config = dict(
    d_mlp=448,
    positions='rope',
    init='trunc',
    lr_mult_o=0.82,
)
Each number is 128 + 24 x the weight over its row's rms, rounded and kept within 0 to 255. Layers, rows and columns count from 0. Numbers have three digits each. The size before them is the row's rms in percent of the matrix's.

# v: layer 3 attention value, 128x160, rms 0.056, rows 0-8, columns 0-159
# o: layer 3 attention output (transposed), 128x160, rms 0.0475, rows 0-7, columns 0-159
v0 093:145102134167110113137103106119156143112110187117160134145131093105140117141160144120117167078096163132143177101101113124120132102172108152105120129082126110164080119120145127104165121119091125079127117090127158152164122108178117133151134192131137143159106148150142073153129138107132095125112111152156114133136100160129078133128132115163142112163142140162125125132132104138139139089150138142114165138103137132135134116140154179115111127147112138104117110170128140125080123124069137
o0 093:156143145113174121116151140122117092155138127143116097145149144143143126101154163070189085099137142118131098124129114103134108180134107152143134149114118130137077118125153143140124097134105141125124129116117147139151138153116127109145096107119128163092156148197122141124115072161098163138134145110154104121123137081097146132110175124158124129144134096144133132140146119133136113111115152123109193139136136139119070121158114147118139105088034118137102138111158135101131116146144143
v1 091:119095114113111151164118159108079124092155129152163081158116122118135089168121150150146119131123135132128071118133145107133108175131119126169106133145154130114105084120131161114101106132144094152118100118072145085063129141162106086127120109124151136088140148123126143165125149154130147142131179094134146140164141141160165118083143092120173118131113111103128155130146135135110104163132142148147145112153133083136117158095139107161164118153112119161137122142135129133162120166133089
o1 089:132106134106145161146104126159168133139111116131130142159134148100142119089121077109093143133138142134153119091126125100119113114110097117127118099189143119114121081153149142078132139124085132141140105130138159162079147117173095131109176170127126095104141080096100124116142138084131101095129144139132132156121126144161135129180135129094120135138130106142153108180097099117153130108113159155132120178128130117140156171118135108134129136133201117140141127120134165132075093130089121
v2 099:164134135146119115165142151144150114121130170119108126106135112101130123107091122117116124152148091105153131167133140123134129177142087118135109142175116106165139156118117140151113126125098135107090143113078109119143107121108173143089136112162125150130107074115122148138098184146107123167108128089119121108127125148136112130153161138070114115126109143146134084114113132133126130157123115158185134169101152124121135132128151110126083148133159159094185155071114117099085158150168164
o2 098:134150120157134094107135076181138134114125131114118094126124135118120120174122153114127111127130136127137111089112111130101140077113166144128120173116188137117165115100123140149150144105082132147103161146144134147090119149126093146126117120114127149119118146136129129105096133143095162076113088149128168132127160131125122111165102100141106120156147090120112129090173105132165145152090142160203157147075124125128064112102114103117109133149123133123125144183133114168149131127120107
v3 093:153112119123185176157106169094093112101141161100121138095108150109127095153082112121131139155128152102141129117127177138097100125119117114113120090173154121181154123124083140134160159120101088117121097136130136150100132139139109112095130081139126119146145171146152115142132190124155139133128151122091148099162101144130127126100153173116147123148156123123124134113128123102126113148101097097135138159105168128090118123120108140151151089177096144102100136144132158125143094137134184
o3 095:126107099115193117156139163143161109177122128130147127139132135104129150125178129116137098104149094129098148115126111136106162124084150158123101154142156192123172119147130088101124120084100107129076108120155107165142156121107104140155125163137122146117161144118147110093162137120116094099085140105134119137126153121141146129108162104120107095135124106127117163117136106129143116114117166141135174169112151138092082176113118149119153113119127143126178141080113093130140098122096109
v4 079:136142110126145156114121119132140132095125142102179146165126109133147126108139142158140150145135080162091149113087124095125134101133132142132123176100140107075136139120118100155091114135100127123130119103141120129132132144125125131110126129163111141124114111148154154087135127049143124109106108085086134157121103199084140146114138126156115142078154070138153115116137114139133154136202129107120122121140077156155132108137139180142179121157113143159104155138135112152100146142120142
o4 082:107130131085099177086135127138160115150135123126112142112133128168156162114146130095119119120148133094111109136164094146154107179133111150127147110076075125090109101159169138121149101094143151130130151107102110095128170167119104136149119132131107111116134157132143110107138139150078113134139163083158120186063098132139133167124130098159137125155087117146119153144121141083165119114140158143184143155098110116101126142132116152149125140105166116133149118100129103110113119145111144
v5 077:155112133114177158085155170138178135159167118160106120148131134120151107125118103120135128104130125104083071124101119132094126143122109108143166095137123118149152148126123139114119110164149147086078109112184124118143117108114114123144120131133116144160063116136137114123153074111096113081137106141151152175114132126188169117085107121099147111158157122116142105100113104130110174146114141169121095122114137122122140162123087097088132146131139149103131138127149159121132153141126155
o5 081:129120126121089094118122119148148139119101120121122099139039096099139184097135110136151129121132141146169178112151142099128111107122121138143143129106144134122138161097161102114104124088148122144141093115132165135132172089127110125175165154112111138146147136135125141135143137122147109155132129158131116130125121141107113142133139128123097175083080128128134141118125136135165141191087110062155057103126130161107148121138084153127115133120153111162161146094099119130140154098149134
v6 092:107124132127117125101081109131163157154171137145152151181112108117087082112113122104152168121137141160139152135128110103151107160115147171117108143127123137100174159124145107128113140111070135089107085103138103121076124111139197139121159129189117124143109085146139125121112177101121130123105128158148164136100137110108116113146168163143064121136117143135104136129154143150151088124126132110146141160125128120133133149097142134097126140124132117117134143137074099111131116182118116
o6 097:123124124131116098119100091103161155113109124125125093132135096141112129133094156132118087104122108130135133139155118116155127121112147081144133165108143098148117116159141192158135087126118177142150146151152111120143132164116118111130126109109129104087119119165153155088148136139090139132172106138130122144094164122125146141140134105163146126165136134192169076102178060086133169139113132155135170103142148115103114061097118102138111136113139139123114112152113139150130149154142105
v7 080:133166116112125132105133097145147111115103137101118159140110161122161134118165134159141140148135087143066142120155121113137154139138149129127109156128107114116119095136117072137135151118093141142179174110116137151115146126163129124126100088136160144150144110110151151158104143129103166132120101132156146111129141090064167099181175117133080147127134149125137143157170146142156128113078152093097113134090132082093124111110107175119132104152113118073130131117111150131163134097122118
o7 085:102118120103140109136151150131078106135142125120175146118124112182154103107090130116079143130126142140105124139128122107142127135155107126106130118114076194113129145103122102139134125146163135144139143149080109124197099145133145166133095104111144105130117126118130111085145125120142146138143149099112145142136133093160165123151090113173152109136153174142130091100151133089098146107155114177111128120155141113126105097119147177109095150131109163129090132128080111163133135133175084
v8 104:104192114105120124120165096106114151104137114137068138114119113138165142149164127136140115192129128127161156150121137109159137164108117077149094149099125131083111125132160138134108126129113126154180156117090117129118125144147163136143131138111110117125163072095106146101106120150136123142148160078125118149167092154100076124140135161110120130090096132126151094134121144145127124122131118132157152134124082082078134148128159144169116123151136121154162129101076109110129147133149150